{"d_mlp": 1024, "vocab_size": 8192, "norm": "layernorm", "norm_place": "pre", "attn_scale": 0.0884, "parallel_block": false, "init": "uniform", "init_std_o": 0.0457, "lr_mult_o": 1.14, "warmup_steps": 200, "schedule": "wsd", "seq_len": 1024, "train_tokens": 272200000}
Each number is 128 + 32 x the weight over its row's rms, rounded and kept within 0 to 255. Layers, rows and columns count from 0. Numbers have three digits each. The size before them is the row's rms in percent of the matrix's.

# down: layer 13 MLP down (transposed), 1024x256, rms 0.0526, rows 72-251, columns 224-255
# up: layer 13 MLP up, 1024x256, rms 0.0526, rows 73-252, columns 224-255
down72 096:167076110145158116136130112101192111193140186163123080150138102129135093103093124112085153166106
up73 096:157112090148179116148181086089070162102172097062133112115141127138142110109125145172097211130164
down73 091:117204175110166134109053129098164086104106129154113177088144167086136114080190174172144126141173
up74 099:111173122113111115113138105125143107088147073133093149101147085150106112115173179144146109125113
down74 098:131106159135142138111126121160113127163176123120134064121092091099125134129031133098142044154078
up75 101:163145166127064194129172108142100109111118161155133113092098120092131157114088051131120112120156
down75 102:110118061091102133182213130127111069143053163097125143108124181135119100165089072170137169132118
up76 098:133162129115148161154120180129144078087118115144125188143190121070153125162142143100152152155114
down76 096:124162154111125116126155173144110183092177122083100125149168078187141134172109164109131117108137
up77 106:131114142137079151142120186067129119075121163159066131108106112096067186142196138085130152141093
down77 104:058169094080149163085136090151151149098102109108134084152137172128109151065109103127156118116160
up78 104:137126092081159150086111071154127121144095155102129118136111105058098191206129079149140056137077
down78 103:106105059113172186169147130144116158165119137140133134186129116136079143088155111093133142138130
up79 099:104124131176170147124130129116128125167154038184093052117150073137079101103126107100125163130062
down79 093:155090162103123093115108129120093104107182100099140138068149132121110138142130143176114152161175
up80 100:126148070137079119175079162120118140118151166088110126077118133130118105114075150155182069122167
down80 102:126080145186142149088162073108170171118125121120126195136088103184088134139181152105083171154114
up81 097:163155105150108136132141170141117172173077111133113091119167074160201090068096060120147104121138
down81 098:070138160134159115126085144193149083116134088145190113101083116113152142146134130143101095104180
up82 101:146112093118108114146102136072134104164151126161165153094140113124170105104058144150133164124086
down82 101:046125107163083126113169213117116173170113137152130114123114144139151138127116118104168101081150
up83 102:124127107178163163111067102108104131124165183161164105170049141156162148148132072115191044105099
down83 108:102135075115169123136114082128071095150109082052102090066058179120112110144109109166142149142084
up84 103:054153102132153117141168100161087144135133136081083131162130112146041094100115140142173088083119
down84 107:173146050084071159095104143144183119087108120072090089140129126114209194097131053156118125086112
up85 092:109117129128157131156152111127171175163138149123143123130135146150156125146154066125184136132139
down85 096:098183111099128173109140129129188138081141095170158119088143106103157132155142208139101141145150
up86 098:101111143127153078129114140140148107162113123138055119128122116089058113122157089119121061093116
down86 104:117086081137121157128202182156112153175194143173110113117100111102196191160120184140078098110123
up87 095:147114109139153122139125124134110169146187099132118154091139142104142173149144111106143162106174
down87 092:136144109082159127118107133171089131139075121111125118175093153112130168066127123065130050150127
up88 099:153113148122106139155102117141128117093081128115160141090087126193144099128137123121119115114145
down88 101:141149073058155122126084111086097135121096096140117113130183076116193185073133093132120186143133
up89 095:162131144128132137180065131157150160112176186055093090141105170136092112113172131110175132167129
down89 091:076149132115141152162112169147125152093107078135109104159087126133129141144174120139118093056093
up90 101:148079184188150105135129131144120084178094111186106065111132200150073135117151143149146147121120
down90 104:118086174126205114138080117129075132126111165155106134136128154147135161151114069095107157103132
up91 096:087190111145126082132110149188159127083099171126162114128112140096146159114148093128136120124114
down91 101:104148123098128168135149139177094192148102131161144085112107193111139181124173144137132122118111
up92 098:160128075134104121111151123069093148102157097128079110126109200167165156133126140103157184170112
down92 092:138038104159171147140115097146109109166124106111125188137121098131109154127103200110129195111123
up93 094:134144108064115195133136147083046132134139150094112209194128108125167109127120136125135105135136
down93 097:125152154143085130138104121099163122134151114159118144060106151125141117189165162138064121149109
up94 095:110160180158129091054074097158154125117093148149116124119166124119088099136079176164100122135118
down94 098:111126151124101122109169138150161052129108101125201116163155128113133173081147109097108182172156
up95 097:123101071153113162096205130115088115110080100137116083143163129120151186140073183115159101145156
down95 107:112080088132132121097098094097133139158129147183073195121082151124109111146107061094182141110211
up96 108:147140178126140162161094115123173147134150129120168069109183112135184105170141182107160194148100
down96 104:110130075149120158127163120061144093106133059150120138132155135177082146163092176112178124109125
up97 099:160128114081083142106156125115115113096137116176147131083094161104108110091143169129074116167134
down97 095:089143179085064144143126073130130086069090185255073144118118148110189157173166128088142164077197
up98 099:147115113174089122150105084145112089178170169119137153145097224080102100157138093181136143125124
down98 100:118112114112114115145105108174092125175187123089171133124142100114108126135113095193142071180121
up99 103:135138139145148135136181098200122112151140120098132148066143130140100184082158142099172114116129
down99 099:121142158168080095125135084137120153105135103102175085095117110138139200123151142135125129074147
up100 101:091176162135111110129142112116126127163177120122115094150072122086173106177104162144119083147115
down100 107:144130115130106123125118130146136168125173098085218096119124121163136145222107119122137127072134
up101 118:125071142153138133091124142115090107153124146124129149155157119178114194105113097145099065112046
down101 101:098098107116129106059218127104166144152125147171160138134149143169160138067126085112115102123096
up102 097:114095147079160082186116114149158137125156172135140167087147094129125115169150099149149116136106
down102 099:134173107204061106070123162165120138162109084132080177104177125133192139120109104136121093124083
up103 099:137119160164141154099066145149115132114162169105126170107129100127071145108117089099160133077088
down103 096:186126113135116133121159078116077102125094101185115113085114166110086133090161163109128129198124
up104 096:106100100132145168111083091169087093143164098118175070196099100098098123169094123126103131165134
down104 094:103123146118112101072162150138110169087076163156118143154131166087074110121109129145156136106200
up105 096:154075159115163137103059141195076083155126051121143167107137132123132138139156116118143065135094
down105 099:094057123110143104110204103155120133067116109158175126145052145118105116068073208089122113092119
up106 102:132124149167133092037112099093111086146138159130157164140131102122079102148097159103153128149158
down106 099:126139186164134156156130136157127117133110124138081081175088143118131127109122117154115086072144
up107 108:077125206172131141123153124139106067152126154113097116123110140139116177173128170195131124133100
down107 101:072198122094136130161068150156113112186138116120113124123180114078127161149171123179128164154189
up108 097:146085124132146112135112120112149165092120105141182128194130130135168127174109132096205160117108
down108 109:116144102130143125128124064133166121201075121154137109075181138104150151153122114178141121103122
up109 099:143087140136182142102181155084123133142158123126119133150095129171169140095122140161055107101119
down109 095:124167127125125069154105148069139141126107145138128163187144142121188155126150103126133113154170
up110 097:110171182137113147103159104126091174141123143169106116129177100114157119069161153139161131129173
down110 101:133086107152144153122132084105181143183160146122130150109082180139145080131156048081183140192099
up111 098:160186146125110074134091062128147124104156173089100170170074115128145159100110120130104143110149
down111 097:116119130119126106159189120161114144159085080110119194092085123136103094152111122107164146094045
up112 097:154194093073129076112114171122058122079120163117136130142102133075168149148141125138115125141109
down112 104:131118107133105149122165104119082163075178099134114141108127151083124076165141156133085114110116
up113 100:108076166092086134159163121118161060181165099106148102179132144133076141133145150136165161167095
down113 099:162140194154128150134107155141093189109140055186132102122128127069118050118187143139163115125185
up114 099:137158124087102084079147133140168121147102100118092153122137095154137128174158104147139103105129
down114 094:139186154152157138153128105126141160151159129086141072080146109092116180161207163112060131100119
up115 102:138174181097157199090159109119151066167125122178116121074142107064131115122142108180140097156133
down115 100:079084151121153184160134149096140141134072087091112072164091132173094105089140087074120174107153
up116 099:139156115124159164129127172174096133073137101089103172154105107134098108139081189094154093119153
down116 093:200142074088153101112143105164159023151113173122093116106220125113098168127153087142122160118166
up117 096:108154200124081091135145110088116128136139111163123129108131165158069121074128122112187147083151
down117 096:163134120082119171113130148109089141143170154122125136135142164093194166172091125157127090156090
up118 098:125169128132159143203082158145067158171144056133109087093092136143067087147158095126131095078068
down118 092:126115144167134149038178163130160091149124189193083112122146148150147120070113125155193182163108
up119 101:159119139038130136152119096106124142117108174107159152143152128079104119140098102084186130092206
down119 096:101111146074182110121103162169163184152133141129132178164120083150140136121107144080143122100136
up120 104:117161091161143109149102131124121122130094156093118078117099234097150096100122160068131119126138
down120 102:114106156119083099156097136133164156157141137143112091119091154162158172115107138178090214102121
up121 121:101103205200118199178144112092147190147091112143111142140135141141082115158118143114142154082047
down121 133:119120153152195097122126043115156199094088144140155142145174127131126117125063157141103147070160
up122 097:092124120134063124130176109137202101139048126164129158102097156168105160134118180091093095163094
down122 093:126210140114118098087063135180139156107123109044128054168110132143098082145148138114159168154130
up123 096:148133184116073149163194155194124125120141185163136131115140157113143113038136105100116117121123
down123 097:121104078176138095054106133183096141130131101144146163115166105146128110077121147127133100144166
up124 102:128077099138159100143135130103113158109147128151125148114142092177123115110060134097097125105133
down124 102:109175144132185076145111121142124160114181147118157120143099100127084087157135095134137111067090
up125 103:139160117104175107116184123113109114089146154156107126051116136105155110102091101145191106131092
down125 093:127142114127153114146128104067150099140097112120142184158175171104127058158119193076142155075189
up126 096:133105091172200098179163114138128098108189135147106105179136092185105111145174120154125133146194
down126 097:178154150131161134154135109135141139091147127127104160096055155107139176153236112142151143111145
up127 107:169142154134066135137186049092114160196171169117165128101158047177173108124128136074105106078120
down127 093:123123105134120119083127138110121114129140061132074155128124125072142106133117102130086109104125
up128 103:136116205172157132172127095138167113148105118138151122108062114086158133188130133151140144145128
down128 104:120118099125087152096155146150059126117121146145081109180122085156089085108115159091123155079145
up129 098:111118095103128119143096138134144136165092114165146157175114148119080015109170127106063120102090
down129 092:114105112127167121177134110173112159093164119151153181117116118167153172171147204150128171156170
up130 100:118175160150122131134112181162110130120208068110168170104118090151140159077118096108104112149115
down130 101:142110141161168119122161133125136185116094126158093086063089184080134176170124155135149119105139
up131 101:103178163119099102141037136131161150140111183114162151082088160103092111107074103099156141144126
down131 095:150191130161166132125107115087140177120150107121192072139164132112088208089106150091085139153182
up132 103:111109165147180088158095097100100142100089078103176158111095109179097140117050116177136121153151
down132 098:149117120085109092109126094148162110183136132162136155162097203124129194126150101112106145098175
up133 104:183090114091073124123111084152142131109124156178104145171056143149116143168138121139142109089103
down133 101:107161118111156085118065095172145147177155109161077066160131125129103086121147086106131212146109
up134 101:136093086148104101139102117118124163147115152127104174144161074117110143183114070118170132106131
down134 102:082145104148088187152136073082095092141072151114149129071099087118137146109169134090132069126145
up135 102:086114143155143112129144085186133111157166168081153160129149163071144107094144097199114150142162
down135 100:063131129134159182145143170104098145079158097118122056187112092129139122140098171128145121117127
up136 104:172125138084210148097135114150147171119072123091086123124071145193132122078166107095073148188119
down136 105:178138143131098132036190142114127085120063108138119143125101092047128100114108110168119197180129
up137 108:119068174118159193157073135108133143079177138073162135160095160137149128186113136135125119094183
down137 113:160153122139131177165072138076139133133174193178130042152184096111152168130103119108074138139110
up138 098:083161134166079053144132127030176092080170092089176101149112077157137081138131145081106137160142
down138 098:184100064151165140145081066092070180121130148140076108139170148138167116072144141187138115113126
up139 101:080105128105116163136152122098087118121161141094144085130105113137148147131081111094143144092102
down139 104:118172103161135128094124066159091097188090159148074143087099132097151052185126099121156158127155
up140 101:184156129119110112082117107046125154094129166108099098053137132225106083138112124184159090111145
down140 100:087104114102070116167148149159111099158080079137209116110122137150143152120096098109127192153106
up141 108:185150151170141089171137132112100130145109122142139178134124198053136141113146132081147112127107
down141 099:163118118169162107170118109093073114107129146148104116110078177147106107128151180123093136112107
up142 099:084098052138136156164087128159148120122135146121183120184170110089099129152134107071162175167123
down142 092:130127174123126106202154111081155085122065132127131121131169115072119163121071235123097169091132
up143 104:098138104123077153114153165111077190121122117117143143133150118135186108083155173117102138063162
down143 104:142168123120123144230052118184183164114141140142098102197109138130105121142137125120117075099079
up144 103:067204114171162093161150128177088130134131145144171104130118121141036118094130150111077166144117
down144 107:182159120145140104173081167166110147127157096114135166121147166083089169101140175063152123083158
up145 103:180162180098166160079056096074144142126064187141135085123140116136138120165102189125119131095116
down145 101:134169153076164191112114163109113115145122166115178119113152116146139149103129084139145128072117
up146 094:077158136107125175160115147180142105138113072108123089104137178197098121125121139105098176114141
down146 090:201165127068187111135061137059085071144112147125137157146178134113116157150098083160124103156071
up147 096:187088188098091099175147159154134182189126083208149092110183197164114185076086180158156139107156
down147 097:155118139092119110120066071174142114135144103144090128199068112113093097164089105130166157105093
up148 096:129178118140108141128205131151071164108055128099204137182143167124074068132141179135148078158141
down148 098:143078109077151133166164109095085124131181114111109142130091191113102095135138106170190130139125
up149 101:127119092093123129103101083133154121150103167132125132137132170232108165127187144119135149138124
down149 107:078079185169170139117141155109105203127104169116096210131099135120177147126086110105085122080186
up150 103:148106158101126125100114159147095113145166161130160140075132153157123120120016146147161107143102
down150 105:091083144148168146094135153168124121181156146147137104107083092157160104104164135113096166179076
up151 103:073095149117147083170100139169169135156109129105130096153075182162123145138097192097132157119134
down151 105:163114194123141135120102165141131167140085127138097086162155151168127158103140136125094130155110
up152 112:118120087133100126151138117105093168066122165141170114136132160106104188098127092114097144115119
down152 109:145102099141084103102116101150087147156097088159055140123084158076138103133175120056145169099142
up153 102:122192103140127095123137110088150125166103131103147155144108132175102158177135148112145105129157
down153 102:137119140154071156096159164114100137129169089153101122079063108075137134101153097155074182139148
up154 096:139091127135098117168162104155139153140100096133125084160111105071159247162062194112156173092078
down154 099:083128121111183087121120109082159088152117136141112062111146156079134126135146105118130145129125
up155 101:157115118101116112149170122115094164138125170123115181146201152159115110094121122066115106155149
down155 103:141129120179144181165112087138143138078106124117061191072151129134109080106121160113136119110134
up156 095:115095115171102169116086084159102092139154078113117150106098081129095137126179086132104074194076
down156 099:174093199128104137171177102125110148199136117143125129186169109140137105105140182120149089114177
up157 100:142101148122123135140145154147139112152059100206143114131120115123120101089162120134136131082085
down157 092:114098171065116116124187166131173119082095122102108082147135112158169136077154126156062134184117
up158 095:095137136145092162102101134076197141134135185160125092132133093138140166171124123087202057124144
down158 092:171139084099143092135177072110121073148156109124099126120106186127171119076141111140169101184126
up159 106:134065177150113100153116146135138094087155133152156145140183156166078170097183110095169090184163
down159 105:139152124171106164156116150100141144093109147103120144137093187159076108134159173184133082017182
up160 091:167097126116129122154125136176132100147176167127145113138134103130071102154103125127179153134164
down160 093:126131122137079116113155129175097173145135096079104023125129156087106136068111097105162192134177
up161 102:128033131151139150138062141192090130121104084088136159067191094144087077102090138118111099057082
down161 104:093175084147142167125121142125139104152117204111089136105143133108129105118158115170076106104170
up162 096:091111107150148187067144053125138132166162149183062093126082142119078132132109114103166137138141
down162 108:137163114132142084134142154162186146148128138096092084124162162109082079084121125157115109144103
up163 094:094152134128148066191107145163133092192163108128137063189120086181167068150142155138131118142144
down163 100:187139169133072183114159135150158108099127149114119009124170152155178144056181085097129130124123
up164 101:129144146099162137087154112122177137113088146116079128081126163146206067158109097105129130106103
down164 102:102149131119091096107156185152156151099135101194122081117140133099084116085165156162103131145174
up165 099:128110136105112184106105109163160119118180163080141142080103094075166049140115059140122136028145
down165 091:093148122101200127144110157132090143161108150133097131116118149092096137138078118149121121184104
up166 100:134134140094147124171131149086081156101200083145099127127103161147140148123101110142141097111174
down166 103:174101120102150065076146083134112128142153178174129096128134110116170173096111125205136164156143
up167 106:095056169180164113131185045115136103158091141148117148145196145135096116126093132123178182084108
down167 109:138174126150119138210181075125117133133055146168134119159133075122116117143102106087125140095172
up168 100:100139115120103122117130142111147109164137147103138166138122180165079129048164140157105142123108
down168 094:070168113126123139120150115128157153132131106110145087142102182158163136121103078104071157112147
up169 100:180196103114134145148152125128083118088164170084197077125149139099110129162070171151119139124147
down169 094:103067122174148138064162106139152079097083165155087137120136082105132093075140108149100071083162
up170 104:158139149125116132147069139170047129101164111152076125090094143071153066133168149092117099116138
down170 104:163164130079105120117132148162183136136166148079134107139173177100106064162100159085099123069161
up171 093:139148154106149156123135128115194158158127081145116131165109119102105160074141138134097077137153
down171 090:112114075152102146117176104114062130105095166130203141131086150126105103163140063114082117140148
up172 095:145103090093087110134156159130164121154068119109150125112161109179174152134187085181162123139172
down172 090:115114095184186137108064140153052138112146121116116093105172104084108108166143129107125113113110
up173 100:136165119104123132125111078104188118159079111137121148123112118161127122134143083072087129134067
down173 102:108052111100106136149142161151034141085153159169131128082148169098149097165109118101143132142169
up174 103:091132200125108195106114132161124095119133156156138131143155087086121113119134079092101106130137
down174 109:098175115119125095166083146106145114142102103154087123158129127104136176093100142120155147169087
up175 104:190120118122154117201122156183097128130104099156033125127145063108110114113123125065117134125155
down175 112:149110135206127159168144177063137099107176133051111120109158120123160111097155175182102135115073
up176 097:119146147144173120071079113168068121115142137086095124127122167128108099159102100128142094151109
down176 103:163169117152085115177131127093103118087143103114085076117121125095122048102088146161116092094107
up177 100:154153122103132107104090146172105121132065126114109148176112138171124142154106124122098049109162
down177 102:154118156153155104087087155135078147130175105182113042149176108111154141114108140076133086117144
up178 096:130104084084127131199133137140048137104177183163142148143100124151120221163120127120147130109078
down178 100:116067102139145136090167093146086145176147125107099113122128140161161145174072144118121153124103
up179 101:144150157104161108129036146089144134115175109185117125056174139176203089080150123119145097054067
down179 105:131129161152068097139127122161151126112097121179105122125106074095093155176127162077164110119124
up180 100:103094081139147117133154149140209133116094164126136187101155139151163108150101098090150075121071
down180 111:167101134119066159141086120162063151131115080111106073168072116055109155080144131127083154151139
up181 097:168186168075180158143178125140102109137124132139083167145135099080152097162123117130101169159110
down181 102:118095150101098144149148090062157097118128148176080032140095143117126137096150179103106144154136
up182 099:110107064063151142134168143164191148123126136113101084130133163178081138171169105062110146082106
down182 104:100108093120156156129114148118165076192114095137131117153137099136186145135092165134104178131130
up183 106:128145147183125179140156119212110127158105130123155102134076205181124045134135129179121125143155
down183 109:133156133192123077108139115086098100156130125117141150217117130119142130079077166166106142163107
up184 091:115099081113166095116154073122094084077165130176089130153118045134087134078137164169069106128146
down184 092:108121082114096100128177125113137154070133085146085139099162109134171167159095131086133161142135
up185 107:127115190184157132174162099145081115105118141104079106093143101169167138167098182182119109123129
down185 110:115112102119123080111169069116111089135168073188108145074142129148123107092130148089116099142135
up186 104:105144101152153183066157079140166117158160112116131065097161125140088056128128105082058070128103
down186 104:119111109138078108099114147095094069114103174153153199144209120092134121138106129140086130106145
up187 100:188083115160110120143159106118141068180097135163085132113095085119135130135102139083105154089129
down187 102:083142085145128115175126141153167108119106128145098159174190163107122086091107156116083128125183
up188 107:138137133135112070103093097118074186181160139160155154135152099099074115180129138125164134126134
down188 109:143067128184154172154133115087160116105122092158049128130139114083098106142178146161081164107169
up189 106:179110138097105169122118067191116143088138117108114129055061151123127149171115090056120094133103
down189 101:140165142096196120082146122085201201153079146089151123126099118102161077169094106113135151181120
up190 095:144157177078131114128107130107171159113077095082101165117071135111157096128103124130146175153131
down190 098:106149156162162107156168115150150073085095121115116100130187092080129096129105120119094114130088
up191 100:123053127116110131080152168187105117145145075121180102167119142147175123096105111161243148088152
down191 096:102108147110121090144104121088150121143159099125129089133110085154084096170178050130154166055137
up192 090:127118121084109179090186111139091134081132119146133180129157139101181149129089146114163112076132
down192 091:116051124148106148132080169151142089118145109124135110108115120102089121076099171089154157128154
up193 096:135129136111102056115108092083058141116106120150139089129170099174160121092093112116129099112165
down193 100:134088127109157139159117118040166090160146187115156096120136136085157113115115176138141143109044
up194 102:170109134105124159113165108114140090149138160075102153125129129127129128097121102130063098141174
down194 106:114097130144096094060107119153053127093109120161145119099118109120174087147122127140095154098104
up195 101:131179167098094130188173114119118123102146153147142110125095136100148052140116146072094116162115
down195 110:147137080099125154082170171122134100170166096107131059137112118121152140170137142167162131088085
up196 101:116103114102093115154088135147177088130097111117157114237142151093097131168143086160153115201149
down196 099:115188092166175173162073207113164128116112144120108142133105115085094160059108090069110135089144
up197 091:170126145124092196153077100136113155143115135145104131142193052088177167074115119116149142113142
down197 095:157135107106151079080087127112091096118139099140131119164106215127149135150124122113164171177102
up198 103:161158132134156077185170158162140102083126095176149159127130140071152130109173116099139127074127
down198 105:140181087120064130108147155179153157098150192162183154112047168104122164047151167093089125121144
up199 103:165180113140192110145094094126091157114132167080094077097064121214136137166129142109117143104077
down199 102:158104127097150053087154194096158170105138117157144124085206116136094113144109114154179129154183
up200 094:124165118148123158125144116128143104125162086126133139103075147103110165149180081160156036157170
down200 104:122096152155118133161158109101211149119112147187066147147127169112120107085191094127119120083132
up201 108:146159166091109092164125147104104134090126149109145136180100173112172197093136201029138080114118
down201 100:110134123132088139130089162134073076134167143097122140130146138133150094168109136122148147177115
up202 098:143115199124123115170195122205166102093116132150140080149155088074134174106128129122118126088100
down202 093:191139158108101154156111173079070114129160117114138086162173139045094090131082112146125093183097
up203 097:105129193175070107119172132094172044114080128120157139119128132131178184087185099150110124148081
down203 103:230095127083155091115130133199089164149064177158138195104147040123117151124139131109112155118110
up204 097:089155123038152131156126168081141159142124072134133133145137125135149139085138167134112071101125
down204 093:141130151169138149117125145191127171114094144155119051118148143118109091188122131156134131169062
up205 101:086082136160180148173096128065135064099127160148086118118104177186128197170127061184138107093086
down205 103:117153094109181144078185113169151122130131105140185190152175129163147149127107104135124104132069
up206 101:140101122135111076175130104134156092138143109052082156121112154098122123106152140117118109108126
down206 101:119152148139132145108124173121098125159118138168130113136089112155120160139132089088138165117093
up207 098:118155119110148160109199175134191129120139135099118108148116149174073141109142116136148066142121
down207 102:055118092107084167112082137138097100115082132145096113113142156127141168177121062163132138162140
up208 097:157102164140130123148149125134145191169129102136127165089135123105110129150121127157090146180202
down208 091:118130121101140115155119103112113106120102143152162192157124196152176141101129173092142108078107
up209 106:149125147058142105121175085131157061120105194125093126133185207156109146128097147158145154156156
down209 107:125145139111094078101126107173112124102148124150143094099064062140117168116129148167067141084165
up210 093:089162082130103128086129141121192107092132132053148138113149109129125146126129132124123144138180
down210 089:133142132157172142093145117135127127150147134065130150132122115126078124150137143107115124116099
up211 098:118095137149132144102134100172061134196133135110151132141148056088152090126115189127162096083139
down211 099:138139142143086080166090082171143137124100157225161093122100110175104125133081099158153156133115
up212 105:094079130166085171205136059111163120147160100055156163196193093145154177130099123066090132067066
down212 101:107118177144133086134154153153120112124147095117119124162121160153161088146133084115226157107108
up213 104:211088133117165160110161119139182133073148170113146115154145138136088135125120129131105156160082
down213 111:154089119099125117149185166123115193120103154153163154124153140120203121121173085151114138064080
up214 101:158133073165097184124163127192127102123161190129170181122200027144151117123094090095122146084132
down214 097:166180121107170102095120129077087170140120126116155103163098216176127185165125165096128093093137
up215 105:128147115173140153133119137130095200093146117097114130156098074102172155126102099128199166099065
down215 105:119115113099098151207061105134162135064183128098146182153122072105167110166146102080123123106123
up216 100:107095089144090202160143158071139168166166161145092139115117154101156176186131139138060121169086
down216 101:202127136105022169156140135108116156115072136097154129144099093136128094135064139122089162073143
up217 101:100126091161123109158158106150150110122146135132160101094089118093179094119079125124077064092177
down217 112:168175143134166102132124100159136121170107117117127151147170108112105117090130149112174190176155
up218 096:148079110137116173063143157108151127108096170096140134098100145161117122110084166114164125136111
down218 103:175156096147093161097144171190132128123148123121146127121128107049195150118088138137167101112121
up219 097:092088133123166129127146183127095116143137100102180096134084103162108095117154107149112147143067
down219 111:171145088136117094136169128072114179186153122137119112132154087137193118045115144047076173135132
up220 098:182143113163075200162140105107114081079080205122070149190086178137092153111090186110148161121178
down220 102:141111152108132098204122131212171199117148105175122152186152171119113123071083162120056111121168
up221 094:141146142065069127128089141197120116139180128088131092197117163148112127116124108077157126136135
down221 094:106114146131101107071100112149137090172092181115173135160143079118154166075107116092114135148132
up222 096:171179109163117148138136072139142125193147105169097093109070107153108107100169093131075119115092
down222 096:089110135138110144118089131085157162113066142136156134092158116090127097146060123075114122125130
up223 106:105142128123131114095102060151129199090075097119196074132002209127120134166118088083114090152096
down223 104:160135094040089091137131149154140188090132145128102142125102087136006102127176172162105058134112
up224 100:194093072131185113068157064152082125149160153130163161150099124060105133169138175091158149138166
down224 104:168108053161099125165093120125128172151082135130101163101131063130151066112079147191121095159157
up225 097:156140075074061123131122101122172120104160120174143070151107110179118171121142148097099096127178
down225 095:067107159158204187084163121137164132150160084129153104128152119093139102136097187092103109166111
up226 096:185125120153157120081108140125134173120101114087135156160093232122146062110149154108055051171170
down226 106:072121156099159193097143082132158102131083139162125091134164063119117125121142134187178131087167
up227 096:197121091090088116106144132144210124189117166124088135115164125112147149096123150130108106196173
down227 097:148133136089111109043173126072044190156163115095119143083093151086155140136136092097134139102093
up228 095:136181206100146131143146139144130122165150177128128122098157109145157134154127157110112168098159
down228 097:122154071211101141143144122126123112134135122104202131097121154175070121146114137141101106140100
up229 110:156119139128139134141125102125099061085111154123182129085108111133046110080158143100110116177164
down229 103:095161126116118116121128148194106115041123150086103179147157139095201078176197136172149122152137
up230 100:140152161110109130183142136082083100136090080110168124148165187185121058111129191125130138123084
down230 101:108135156113117108181146135159150122147063186146107142085080182106053150122172066120127195134196
up231 102:189101119179173133124089110131114099116109202190118058165124111162155121012044161116146112141088
down231 106:090115131063141142111105170096150118128141117097150184116159113107111143157100146234127140118149
up232 100:084092148112126161156135087088115106126138084123108091182120138097104124155091149064085083079109
down232 106:144166123143134089144101170121102121166126113126140187126102180069089100121094096152104159160128
up233 100:114130117143164181164138103148063145092104162103144115112122091178105136202111059144163099190144
down233 098:114125165084072120131094073161147105134102117086131150152142151157183096097118150087109158171136
up234 100:153127130133090134086162149128138181092174128119086061064112141165139061165117099121106104095125
down234 103:150151116090145138140163058129113155144104123179098089203137133138106100148175133087183103089168
up235 100:189154145135112108205184145093106135135135175095123080144182131138122139094126116131124126103109
down235 097:097098130167137165072083103098131117112113145139149125090173081156131130113149112073108123183134
up236 101:192102157096154119123134189164134110107175156036147103153119133127141098161148124102108125068091
down236 106:100158154153142111154077151146160067145115086103091106134131097032136094156132096155150146156143
up237 103:102122163158156136164138133118111176090114140098085135131109138188145114179169068097120130127154
down237 097:165120072078128155109141132078110087104104122219108180083098100158087111135113154107149101098118
up238 104:111119094137172143119080124145149065137099143102133096116146155119099140067126133117152145172082
down238 106:138125090144128170129114134131127095158138148139062188104079132126152074139091183150138146124117
up239 098:145113078077107149120122164109113126123121160112154140112129158142120120111101140049101152105170
down239 105:133100147124103142123121164085096144105081148141131157146123115064123116119163169095145126150148
up240 104:131133118102105150147180110122145192084117118105153148180100204126095108132107156176145136103077
down240 097:088146060104185117084140134165121067120126101147099062098157123143117140069151152097130136097120
up241 103:116147130120126134139105116087119111048149082102129084116123131140125092136121170127079178112088
down241 104:130140141143163126104126122107150195140171130137086126201149115142138164106105141108134152092193
up242 102:144065102141125157137064104138118113126072131144170156120140133136175102114124139065131136110134
down242 105:116184095187161128089174119167060142072141083103140150165117102179131092145105127142136110099138
up243 095:084084176133153096116144133088130113147084159101060133117137062109159135143091146130148160125098
down243 096:183163122099150162126134120145098214114106125137139184117144156150087089123160084129129109129166
up244 110:168113084141164112112109095197149158131090090092137091108131097097104153074150086068140129150115
down244 102:104139116147138153136195062122097223127116148093072105081171075076126137132079075073137104097061
up245 102:117096119077125108158209104168157107109136132174111054182110165101047132103123140091143109154163
down245 101:221177128138144127133132128107159163181157132219201107069131123152166116127119132133142085143134
up246 091:115128126150170153109143069085101140084108138140159092155126114131162156139116148088137105176128
down246 099:131136112118123087086217140105127052164138106119113065128118113152143148096128147096105161141136
up247 103:160159160124101142120116084086108161174099169081102116104155057138126135113131194068106103096112
down247 096:088061125111139093118139151091174151144164089165128213083179102093099137186078117171169185114098
up248 098:163080041191175111121079193078120128063084174121114131124119099140166119092084105093118117093077
down248 104:075114204153139144120165091100137168119139145090066102127166077099165129153151088145094180125167
up249 105:131164146111068107099146093139158110105163129129117219146142093116119150120161111120130093147119
down249 105:101124159088107118084104194129149150134146135145072143036096131175122162089131149047136110082094
up250 108:109149098127188082122132110167126154124101135114142140130133135127123120174108147076136100098116
down250 107:109095134071055139164070121182109085081133159083143126108179129132159115142103160089120133134115
up251 102:146106140105085143131184113134089128124121152142106157131133099168180147130047159131199104183118
down251 107:156116123138137208114114109128119058105134081126110168114121200105119058099159095082110075113129
up252 099:133066102109043120117128152089173169151106097150148116097126074146133172108128156095130103141106